{"n_layer": 14, "rope_base": 100000.0, "init": "normal", "init_std_qkv": 0.0456, "optimizer": "soap_variant", "lr_head": 0.00812, "warmup_steps": 200, "seq_len": 1024, "dataset": "wikipedia_en"}
Each number is 500 + 25 x the weight over its row's rms, rounded and kept within 0 to 999. Layers, rows and columns count from 0. Numbers have three digits each. The size before them is the row's rms in percent of the matrix's.

# down: layer 9 MLP down (transposed), 320x96, rms 0.195, rows 291-319, columns 0-95
# gate: layer 9 MLP gate, 320x96, rms 0.211, rows 292-319, columns 0-95
# up: layer 9 MLP up, 320x96, rms 0.198, rows 292-319, columns 0-95
down291 098:444486488468489504463520544509523475482528518546492515523499510500487507462533514497467501473455520514465481487506481491492502504471455457497487516491505513488538526503505529466501505482520473523486516535473521504550540504468508523474508474484470551452535480507540491510533456531512526491
gate292 106:498518530469489492560487491479514509507509471445499497521467502529495542456498467471438548470484524495492537483502505507506475471495465470475489470473489484469481516523478518528507474519530503497471471475516508489492551536479487449493466525485526527500515497513504491486488449460490486478
up292 102:491500485521526492467529491503531450438470457511458494484487468496531504489495485498469511515470542482504497437523499502507458454485488521533474559499529478481522474513505515522508529469492532519497513478480499481490525491498469497505525465467495470517472520505530487470529510483533554498
down292 108:480484492522507492462490488477516479508485493493486469522510493486557492576488509500522495487494494469503527455568494472531495507460476465525477523498504477504526473535485452489478499450437499500496495522478532501482488512497485504529516521537469481542491485501479448479489502481483494459
gate293 103:446512559514541484478503491485504469511477535500544535489508482477553488492454477557541495532497525495519522498538473516530496517491512472485512488512475512534486473462506484507479528507469515454508493507519468475529549479514542530513505451522507498497482479495521513485493478507468520508
up293 101:510465507487539521500519526512508540547491515528507516515518524517543490481463474452559499490504512541506503479483548493494499481496473549498501478506504521528512493483500498514510514507484477436535498476524447469452498513503546497480473481517512513501499547479490575519490498489521497491
down293 100:484524490541504504481525497470513511465557471519478507557520521507461526531545559506534492474524477504490492498468520476474475523499514537485503516465523466510468478495484469473480521527445529469559487540520465485492474522473506521494532483508538487510502499509483506479506502498515484510
gate294 106:516466496481479447496492490497520516483476511507526503518531464471455484468509511522483493524502523490512518498559503486508469567506495525526511465523515483519504530494494518518450507460539544488502477522491435520483500502461515526487485550499489545517547504480512501500464467479497526518
up294 101:516539529522494450477532506516508494543506497490506507484481536482534533509498476515510486475503447471485505509483487519521472515536516563511505498536475507487500473524514458517446499533501451496501493531506540530490512543491517497486513501540496526542514473510517450503541544481461504517
down294 101:444532521531497504477495502490482492499510518476545484537534474552534486455459481486473524532452475518504509488509492520500481500510511539476534496525483447476469521492500467507471477518492536531487524499559500506520508537503455509506477514497488528505534487506547492469484480517521473527
gate295 093:526501473487504444482539521539466502496460508465470514474535491482513466535463470474501545476447507472523463474497513436499528456516474471535528521474514535523513506490513520533515527514501494506512492506513471481464464499533450499510474508515484495489526484524477497500519472499491496513
up295 096:446516480449523469493491506533498506539519468493479466499505537503492483545482558550478486510525493525470508510535480535472530545480535533483496487531521480480489488507520443486526500491510470472511491486484488519480496445488522485532471485483512473474487503524487490512542478494459494517
down295 101:506504535521418494521483472515532455479515524484515468506519486450532477511491483521486478496476457516484461464446494504470536471506531494501507522465506456483512496459511517509512510543472501504480544473523535541479491479500502479500501537488485503496506512515531501496491476464507532458
gate296 100:523457528507478484517543491478504525509484465480468471516428560483500505524528465509488491487483494477521504466485528499523468470490464485484508481505501524512509516511474510541477508465516506512471473439480498511508510506530456472502497470522471524535522466514527520466470504459541508483
up296 104:490529488477493467477521436503528517520465489520496461475501518519487483545502458460492521503475549508532524526540520481535483495502488477478512470486497473463526515478489523520529517548461501516502517493529517531530512489494485509531533476548471532537501509506472516483475525492543492539
down296 105:547513507468486492492516454462499523542520506491536483536527493494475521528494548501466479493512479488475493499474487513503480473506552499465517525512517506519485503520521494490499470484557500492514526496510515452541528510491489494489524548573496534476500480522460502460490460476526468523
gate297 108:503458473518493484474532478553428493526530463490482527468482510506464482518476476495485527459469484466440472471503481562500539509484501490487516518483473523526492526452492480474469473510495513470533489522453486473532499509510490506506509525529502496512511475479506511524505499514496520530
up297 115:480522463506481489548534471511548458515541530478517507491476442511493532509466522532488473481513513509511502489506563554521506504498533493508509522547560498522500505467535541529511479472517487527509503506500525472502537515484467509531482477507504495495519452517492517531498529499476488501
down297 105:496528504521516490515535512485493498516481501473460525453489502474530511494549509495500498514508489502524517490518488517517448440494477495459478448535479476502518509556514469428505517505493530504505548472499453488499493524484511479474511500474496484515476494553525520546517470510539484524
gate298 109:461511494522494503513494447529540510463468491538471539473540511511526523517489501513502483490521522498555478522518472481501456487468531482533490513547512492521433481473504514490474487495488519481477525497502487458488511466511491493476509540510514471494455482536523469520519489490439500528
up298 110:500511482480494538536517507504515497502513496491484517519577494496521513496488495539535462483518478511551454567475513468520500528489480531477514461485506525512474464501481513516527464494508485515481485489527506545495504522499521526475468490549503478568491500491513457486517533503471464506
down298 106:552477519452527512478460479482492537491517470467466488499500517504515497536497498522511514461512488502498483493547458495477496524472495511488512535483529446503496452490506487498499487493520428455523529516452511472536523503461506486468505510506520537462473468473469520475496498487526497477
gate299 102:524481490517530531516517482497496529470460458539499460494486470491455538492509499473533477538473544507513456522553469482488489488493470489524530518458480467493473500500500508509506522502517543465494499464493438467473511499461493494515503486498505504481482515500545500456453522507463512503
up299 109:489522510483555442546539498525455508502531520494466488508470543453511488507478500531475485503497479501488546533489487531529528468510534509512486511515460486510499493456501498491496514508537483495513526457485529511517543470503445482501495509474465488495501529500527530467478476500517498555
down299 102:519496470505493522491507491520492546434468493522474519488470430451496519526503484528482534488497514518501465487498514480557481498478490465449496482505534476486511489483517513510536520507528525492485510501490504478494527524500572464535502515471542486548450515500495498494517520514512490505
gate300 103:526473502497544491499489456552505502521480517486525472485523522471494498462529482473484496516564512491517475510465489479504549459496464500547530505537510486535516464449487496508540490490526490503467500492460522494507498461495494493531498532460533472497487469535528532512519487496513458517
up300 094:500486479494474543505514516505501526481500530492490484512480488520503528474531464475526481497456500448483483527490526493494527461505500445518504485482489508528465474532498493507468540522470537510482484515527510508497495550506468543523555486442524499500457516504471535510541512558504498525
down300 102:498514505505500520509443552497483504515492474471500508466499523492472456483467505505509485498527506476547525519497456494529495516494512470495514465452469500529498519522497478507513536486508496469510497452496489511429449528511428499487488469486497514525482503454477492531498558496511520499
gate301 098:503508475501508515481485487465469478487501484495493551516499506522488496512491506516526523492523518508483508453496502548555503487483525504538482482500465517504529521551508551474463458502526511518487504481513515552517485524522528459518493482500485512478489478520513578536542529542467528531
up301 090:500523529465463488501487516510474532517483447509499522506512539509470466463512514512532470474517485486497504497501512505451519560490496513464542520493479520480482511541483506508588502496462498533504463504489512522492518515495500540503465511461522505509542502552479501518484480473461482502
down301 103:530503457496451466492535480488537524489484541538459503528483484504556489490539505508493474492482523525538484527532511451489510474524558477497530482490534502507532470443502474510500489487525492509532482464502471516497488510507522536503533468499494518508474491524486447531501513486506475476
gate302 095:501479500498477496526484534459497483529466514497482508497517505518445478539497507485511499453485488528547499491473473541480498505488467508541494490507534503499521515482455488490463459511551517441514496498507470483494513483472495505486448529545495470488487535533457476522511449517518540503
up302 093:507443536524501505484466478548497506509510517553499548510480490531483512507552470498516499481484543482500455496524480526485519484485540496494496501499486473530475528540499509559506495519490479525541487522519485514510562511476495499455524488522485487482511512550498521478508502540467525468
down302 094:494531485504525527525516511503522517498532445472496503511457465469481534410464492496516537512496465493463525503483501454508489550516467526499495506529520487520544487487541476491524529511464540519494474529500479515508485491516514511495523466482509512525533489481506465475481517507544494507
gate303 104:473503478485463537452510516514458476503501551483441511505493452508509489473521509462493482479512486465502492518439524483523489470507490520473512484517468515474501506499481495517489476555477502509480471487454508511463492484560461473516526518465489529524504509469508536485495538485506513535
up303 102:510524499474514501450544558516493479528484523569528505506521458491507469477492472529463563500496514502517507497489519572503494479478511486489496510454532499537503498471468485480485526492538462483522484525502490472481497502544504449488500500528495485506469466487469487517509526486490503501
down303 101:574493509470511516499490511465499479491438517479451503489493498449496528489504512493506489522510547523491518509525464490537487530473471548476454520454478529490517538518506474502488488493499495471508502509429495438480512498469491479499475503490501493485524508489493531524510524538523513505
gate304 099:472497532485450448492484458450510498486453472516488518496496511510508497483477479465474522550508476505512481529446456499494482481523485501517477518476479514504496554510515465528481502491487484470477535502502500493457522477471501511508504478511493509531526485556513441493491541553490499487
up304 098:495476513505495445471515451455481504504465492478499481514508555530567509502497471514467508513516495486506497507477540539561519470517502495512458444482516508461499467516455484498476506471520491444500516488498500500525511489494497504522509502514536454527535496522483498500505469483509531530
down304 101:497488463537504496489472552495538459502483464482504488525522496455509509477525512483516484503501486538476517462483488508514450482465523499490510466511513498557509515454551493517515490504442534494504532531442523516497483518497449510490479451499510517530530513483516513514540493525491489480
gate305 101:517514458495509543536490503489506443491523525511516525501511480492462501503475504518536504492493514531530499543500456522501512502554500476506467503506524523499544486471517487479500492566465488524462502497526500496530474469475524469510505473455484504466465518481526525502542514479453456470
up305 096:482507524502492450513506543486508491527513525483526479476501492529520542524521493521486505488464497468488524476486554489518476483459493507505447510522500481490501488544465522535488504465483531498497553541536470489477532560512517522495514502500478492471520417518521515499476498531490504499
down305 095:536481489506469503518461508504533506492478494529477510486527552505499503452520503465468443532522533465525446500489505524475551492479470484481505515504490484495479521517544545525486499488522509496497460478477450468526534484539504517503479504538491486504519516465489489487516457486524510458
gate306 115:473487500510497442473479577467493513498483472513528492485433480506553469540495488506529513558475467521498492487469504512524536530491522526508514506504517495483507498475439476512525484512491502501532468499507501521466470504510533482520493478490482506519490514525556493478469487500474465499
up306 102:474499471486505551481486496493495487531493549462507509496519464511501534505499522545491568493534476485530513496504465506525494500533537425470505520540496474513507503501553486488516514502488518492534475509472431487502519540525478473508501476496499479473518479488487511533457497518511529491
down306 105:530508501527517501489516509482532495436475508524539494479499536499487505522464477494523518573539517525536497489499479505494496463510517462521496475520521482535503503557505495459478532497516465482518452470483529492481509460507548526480493513511477499528444508493499494522493489475443500499
gate307 102:522528480498487507506489510524507476458520506497481536495495510506498477519484494520549511462508532510490509554494487444537464465539490485530531492533507478485477534504462511505485479474570502507508508508463543491472487501483454511483464529517485525446474532461537470497509509500486480525
up307 106:520476449473500477471502512487469487494481527519518476491496502486550494517528481494521498504527466467542506506506514507517494510470507450490492520469516486534467486490545491469538480460476522505573489471516498499528487496438488514467509506493488507547476503534471503483501441483523540522
down307 102:476481538502464488470500479489475461505550522525505551531491512510548477492555505508520476534513534521457476494539527486541478475531473518532509476492475483482523490453490515520535461487495530506453504485485501503447485492499509486510493490489489533502535499471488506534460526506467479503
gate308 097:466526465477534447481468510478498503517494503472499514523466549492469478524501543514542466475500524469463535507493531498491505472488460458506476457525509491470484453491473501466486499431522498481513509500485528508477489487492532485497494508546509515521513508505483495497487492428481481517
up308 103:475490550463500524522496511530456488480530503489495477493500536459523477504479469480483485467491483480528473501463525527540510486502523488500517450485498451495507472507506472503529535538481503504505539489441544536526526490525452470473474500501481525511448517498503513551510513472489492490
down308 095:491539481472494467488472491484498491535501507480471527540486513534588466519524496532464480496507499511485504521483481474490510457493510513485500479531497475535495471498531519523548511521512530499459515514548470458506484523506520550469489540539464485493522502518478498520496459494483477474
gate309 104:563509479455492503458497457481509537524518500476545576490491487489510526510559484487502503456510527486513457505482460483449527529519507518514483489542472503490479477484507499521498495467487504505517503511516484479510467506470523498511449517487477484514525507482502478510501447473505468523
up309 109:516534483494471502543481465460538538487522490511477499500506516542490575529501487523530481505551481497501459542545501504531478522517499477524481499459475501493488493497480448510552512509501526469490483532511532541478491485501453485497524482486506495518536479471500494527501492460483474502
down309 100:442541489510464472517486526530517484512509491496498514525512521468521495456507478507455540509476466508546514510492481526562505533504510501483522525503457484505488486479523532485531442501534526506454472463462521495541487508554473521525503479490483472462491472507495478503515489517493510493
gate310 101:501505495512455527521492474540540511467523527513517522498494490518526489464527487506514473500519516525498518487488523430544526475512459510504471495492526529510491504458445496554454474488440513491504506497457519535484496514497461480483498522517471492484514541493506502487509439515512513477
up310 095:474498468478527470549489474481498482501493504471492493468526513525512493495467478501488466482485482498563559505511478469478477469458509478503527483565497468502497510544531458462518488502509517532499490474471459457454516497498486520485493513488510497452472489506488505476470515531540475498
down310 100:536499489515522486486470473504524536494515487499466508513520493498519501530443526471478510466520541499536512485483510482491455533518510510528490500509519498486560505471426513510543498489476541504516514517476470507526513521482448487532501503519479547451554511484467485501491487485522475482
gate311 100:528522469513483503464492490524509513535499522476476488480492485523482496492489495467473520475522519450476505559477483525503450512541461504477480494493524455449525501531495483544490507511499478497447490482476497511462518434503515532516555494494469525482487496521497486471514546485483522485
up311 095:486492509523515486512567495518453512496449494486538477488479513505539487476513529470502524509529495535473472506495519470529510534479449536534551513480525479535525539499502490515519504536513487493525464548475507464468472505509537528529479477467497492491470523482500497503462506521489522472
down311 091:489492529485498503474468530486536527525500444523562475513511515504507506522491487467465522489447551523530483492539472506492508479477502543498474445528480489500490496489517497545506542506510495483519514478508546500509494501508459509463476527504503478465519481530539498484559494525518531495
gate312 103:481508543465476491492505458493489478485470460519453493508467489488517551542532538479490557478541525505499476475524535530515498521551473465485537467505464523520526558512488506495499518450492494516495488505465499542486476509509507510517471464541482496492511508492511532497488505509525513494
up312 104:521497527485575502510484521497492477543504536502489499480517488507460518463492487477510479434552493482539494485496480491507511486484499556513488503511454516556467498560501474473514502489484462486558508483514501490539514510495513510488512516512481511521474503530496505532551532473486489506
down312 102:507544457539499484520492509507502505488561538514492522504532522513515497467480469497540502508507481509497535494513472525489511486456526491522474507487468503494486441466486529455521474525485508517483509498527510511514602531502481489514501545469491499526516452492497517513493489488472482523
gate313 113:470486523478523543496500519498489516513491493469515457528533478494482495512491462476495566525494507469495529465434478505478526513484510484488474517484526511523545484479463515476494511506471507511523550524496480504513502484509441498546489513528495497452453485504532453498494460527475503481
up313 106:528508499501494527513510532468485521566520489500508481458484471524464522479512497532506478548498511497494484524487549497548502486510468510513509486448487488503514508478480507532549440500481454513473501521526490518498516498502462500513510501463531499549498564509458468527509497497535525506
down313 106:495492499519510509518492540441490486489450506523503517542537531498516529482519500531503510463470491552510510500511511487528515532469446488462520513475514478485498490526556516486546512505525540464533539510551472471463516502520492527477512479515520465457492495500509471483469504507492494529
gate314 098:533509495457511523501534508512495540499491531549552499457546500553488461515467485493447512498546523480481468484456501506514524517482483459530473533471545524499485532497512502513493514543534548534476507507483530529516510473478498497495465509505486501523486466495513475478490520503490514510
up314 096:484497468515523518535486464501511498554539519476486450532471459476490509516502500466473506485478502517502472498505454525496506507485511505452520476487537477507445492498503529492500521494483480459475540489539507532480515532478480488510504485560539526535471487466533491545495467515496523475
down314 094:465524534518496519498546533497545479496488453553445486507518515532489488499551501476509506495475541488537507486502515522522509517535477469526488484481485493523466538501504490531467536458545495518504509494543496511461469502502508512500457524493519493555504513495496490502477522530514506555
gate315 087:524498500523493508473474501498493508525462496498488501491528487513483512507507486489500466475529536481516481455522531528488500458456537526507530535490499453457518509510501503509458514496510488482455566441500460505531485476497511452489503503491531518512487506467519527477548467530454542511
up315 098:532532532477488469490478471530460495507498530506482512516513497494477533487495490487502504449483517497508551430537482516529443505508477506559517506492488523492526496560477476481512515511485510483529556483512517523521482456501505540521535499507488488497559503471510507492517497515488516536
down315 086:513506502523484510458517520500534521507489477488521522501495514480544526430535479458521490559540511498515472490522511495511500508463512478468506459491524524507493494513510533509513489483529479539471478560494474500494548464482549451502460499483497499490481539514472510508515528532477485526
gate316 092:473470474470514500526540485498512487512504481482516506473496475482489520521462507434521469472506494476511511501542479499500445539513519519486549504488506527514505511496495476438508484468450462478498485442503463489495522485554474483500472488515502515486555498480489503473555507500510502476
up316 095:483458516479480517477462461539453498532537506502510487505505487488468463471501484509502522495515543488467508443488479479471532501564494510462520516488486503475517520464484490517494503475486495501505525530484484531555555541482516483485480532481487435500519513486510523506475510487506527474
down316 093:527506465528488493496496525481546506474485462499552520510505485490507552479465545497536511503478501460531507529552481501493476497491520466501497467504524519527498513516515502471498477512455499505528498490532494503514529454513436463517512500471471496506451554524531499489482519492455470479
gate317 093:504478497504503507502506496502504542518528503544502555472497495473486474504506505477532533562454477492524559509520488489431500498478521480463534529506507449498482541455484462516486466470503479462495508464495474506519516475460475521489497503507489498479501500469513472489515463466466507500
up317 091:505494479485502510457496464519509487504474504564523503450504512498475485516444482467454510484528484514483499506514489488506485492492525511472513505534481512533485509522499491507516492504507475469502476537496557475469485506546528489458486498512463505508484498459542563461519530480490443539
down317 099:500516497475493500486495492524467534490533518502483469490505506515472490515518545486531494510509477463474522500497529499518492512458528501472523495485482486521465537503461469491531510537440532471517472482509529505501517500494543444491581436504537508492488478491494490521489463500469490539
gate318 106:470449464505459448512517486544474526475486510498498484530496479537479490508464513501508502522482547498520508481527491514543487514520485495522487459516528482487443487478490534541525492464518493553538457507533512522506519471474487460504503476478498522528480462541506470482487526513503497481
up318 102:518514489500504491522488469518479536493539476503574481523520503488542461487506479494522498511503462542450478492518510504480490527504483497501512482478515493503495494486533522489508553511507479506463476463482518511501513456477495511468459481479520578458528459461505477483481492485522459523
down318 111:473483500491481502497460443518524488514460492562545517471507552521496456507475512453515508500494509485508481493513572472499511496503493478491517486481503508469471543478544502513473522471527497506507541475469551487522510512508522504498504515485484555528464525520495521490524509476516534493
gate319 094:505480537542581479501519490499558527505467497467534537528476559544519482533501512493510499530497486502485454548545526488526505520481485473501493493501501519468458511500496506485502487456516481496483543506504502542502503505470472494491458504486482505510530482514525538528489483518498495473
up319 101:471475514476530448498475515536531483489521516548496504448489514475518541547495517491483464488498490480519466515499499479496511472514484421511512512500534510490541504537492531488503491492546506511490502522504519501532518466506511537517476503475537470507509512487500561514529493459513532456
down319 093:492494497454531501510505511509511478491526502472497531484542495444445515495470544510547522483513496512458467517502528478485524459501503520462500455498495512492512476509478508444462491497460537468532469484506470519499445533480514516504484517542505513493484493523498563485506517520525495483